python train.py --vocab_size=2433 --positions="rope" --attn_scale=0.125 --tie_embeddings=true --init="uniform" --weight_decay=0.16 --schedule="wsd" --decay_fraction=0.878
Each number is 500 + 25 x the weight over its row's rms, rounded and kept within 0 to 999. Layers, rows and columns count from 0. Numbers have three digits each. The size before them is the row's rms in percent of the matrix's.

# down: layer 12 MLP down (transposed), 640x320, rms 0.0697, rows 580-593, columns 192-255
# gate: layer 12 MLP gate, 640x320, rms 0.0801, rows 581-593, columns 192-255
# up: layer 12 MLP up, 640x320, rms 0.0847, rows 581-593, columns 192-255
down580 099:488517466528499501508513547497542478539491491529507528500550504535492470551511502503522477557524483510503487451532462504519510518521527491459522488487507465532519455530508511517509495447522493
gate581 105:504463533492514493470538511446476510500508535502570467542500516534496485449486554480509543484467530496506490527508513490476471505478480535502487461472537523510457487527554477496530486483486548
up581 099:496482506525507531497492460488501507505440568500514458438517531544475469491556495498485467528515541523481475483531521489517511537489520495468519529504536541521473510496547481502456479492502515
down581 104:493480479500503501511541498509476463501501508525485548522514494500530495480477408495465531483506482519525502514492525539513523494533478482505448501512514529499517529463494489478524539535485526
gate582 102:535501504489497519478434492479487482513515544498526510526509502492523515521497477492523480511503530494485504508477512491544480491567550557472501488473486493486479534507473495509473520495521535
up582 091:509523515510504495476541457482513518495508506496489522466499553478490476515520526503497521513455498517509481500477508506475507477432505488484471506478531533529435523470494519519526459522482492
down582 094:536487511536531551490507489524483519485490507497554468508550480536493508515471495503488495544544535510527519511480540526488499496525558474530462523502488461526533498510479447504482505480483488
gate583 105:473516494536517511468502525468510465492542562471507515523457478478501480535512513529491560509515534484509520434484462483509496529449475456511511490501519496503508469476527494542534530451513493
up583 108:513492507511488467501491497500521511523501488526485491426514451531516499470512528513460462480483501482538464475521536494533461497505483503485491478459529493478513536505468492473502500522490531
down583 107:516577489501482513493479458495482518525487522463526519497485496516447469500511563489510480470481472502538494437535514492519526519514506529490490509477530499521493502454508447500533447547465489
gate584 105:491519473482472447477448476537453537519480502533529501500520484510510530500540541516539516526524492524531426504518468533511466516489506504490483511469472498522477514510478485530442477536507519
up584 102:524477539464503529543513476470522472436477507480459511487525503506509484515491489491527498503530490501493507470525522536509512516475496499496482498513504512503491516490500498530522532481497513
down584 099:478506491513534516488481511505487514520483521523516503496464466542503528477474557489524537483508490502503537496496508501498461528499502553529464431484503477485524480495525507482527497484473479
gate585 104:496480517450518486460450519496551529462499513498473529466535519486447509494446488507543533536461488475516482526520484470524478508519503525483472509507549484495536490483477490566514546443474504
up585 109:474526495490498498495548494528478455476497495485515498483511415501540491476533493478477533475534451512449480462516497479505514544496511491507457523502488455493472510493501511489464462537467496
down585 107:496469499537465480502463477487509494532555526507498525497524487533490547513511539476511516479451436473522505477492507472505527559465505484496505520525509524472497479472503474499503562483516507
gate586 094:553512511487494484530506489496525472489533509467535480528489483526480491501485480501468485432504471521482490506504492523516449470489537576509537538507497513500519483464505461501513489516520514
up586 096:471496508555510501471502450554514503498487466498523501466490502493512495497511487465557496528469502500520475511501515485485510473484473478490450484494541487534503520510507469483536508506470491
down586 097:509568496509481493506519478505532491470588460491474506506498500540507494513489485501482537483553556510512513475511508521464495491494494560532528488504521548473544506528519518475456488518517489
gate587 102:460515518535512453490512490478462530519467493485477502523450491541522544486470506512498469460487531500505504458532490541512502500469526542514465520483493504471511456527486498491481493507513495
up587 099:501538510501554498522509487506504475476498511498492523503485482509453514518528512512501530505509496564504530477524472488516533476506528536524461462507468506480474563449502505528512480530496526
down587 100:469471500446490498519476503465505470499512496483465515514439518468529545522457504489473490466495529529472493502488481467492481521513504488517478497487486492519504496482477472516543488469499521
gate588 102:464508507509499524494479488524509489452520490509490504516529490476501451500469498533517504472507511561472512483516497501509473473493491556465467479501484446458526483499448450501505523502512489
up588 092:513495480485471495461444480519535525520530492448477496482472513525503510511517517487497514491524518506531522502510549495546536511494477477499530508525548495554510523546486465547487515502529489
down588 096:442553464506493523527452499494489492506485468477438477505503478518467431500485536480513465454481545535454503528527481474516510522498496481487497502475449519496527460500525488460493490471518494
gate589 100:482516494462515496518474493529522494494492513509471490460476509467508455524507490520474469510502540492505490514473502525522477481527497448480473491527563506451504507481516488486514522506550490
up589 100:491519480502476532513462518455513564522495490495491475490510498520517465480475457533504466525522550542466542494497483475515491432476500516507525506458481523484496506511501510501521547519494535
down589 109:503529507527535484494496490498495521513505487554495527473502494506485515490517522520553514492478554510496512513531501484511496497495483489539526498494524551482545530538517512515521533477526511
gate590 096:505536503492487489483484553471515461529526510507490475519502454507508538490506512483459491473456494460498571510458527519503480507474526487518498539507509555497528483517496481478454510501499508
up590 089:469543507473486530504481511460492483504525506486493479495475474482479514549471484514517413503512470463519522492498493501436506537494449503508508514506510448505515472518524490517515505532508530
down590 097:508504488540536491515521483545474502525490539528492495510501548524513504507510475513495505535519460518529473468541482477468501518504508469507494531500516527506475447489503490509489513487494496
gate591 093:526515515490478490534479477509521522494486508504512504524503494517482485498502493494516508487480496527508536506496542507477513488455536517535505482492498472498523513532484458486513494555535482
up591 090:496532517520503531477504516521470472484511555527477514482483505463491472516520466520519507526490517515466445530485514516504530514503530446481518504477479533502523478544492492486510473487499482
down591 094:472509450511480523497511481505469470490502510488474528549484500503501474503501625514542512511462518444522506536478498498518464502486487502524519510490473450533521518493486515489540447531529448
gate592 100:462512508467452502472477492472508485512494486514509529481492484435509502491542478516526531477532497445514478480477514526522485518506488487509511500547506504515496492480504489520461529477518526
up592 104:446537496468488502546515486516522537482470524549542535478481462520506481501492472494548509481529483460485520510515479508545449509445520469513516466507478507440530492515471450473577458542519475
down592 102:482530507509544461568493488455524491506483498527533509475474483518529502520516533506522488472470504527478481453444519478504497467521477499477490516503516513508463482474541492515483493520471499
gate593 107:500496468490516502509492503500499450498486458513524473503490534517501504559501503463463540519508517500524455473488489520501442483474520528528503520506502513505529492474495497521484477504477519
up593 104:519503517517447472530460494509505494480497499466480478535498520502517466453483506500544464481513489484442504453531508478516503501506448495493510460513514504516493495542456517495516510476515539
down593 108:508539486487486503480512503497529491518475531504519488512516502515448506510520574498526492516465464520528506518531525482549510514524528485500517477495474531514541483476484527537479486563488520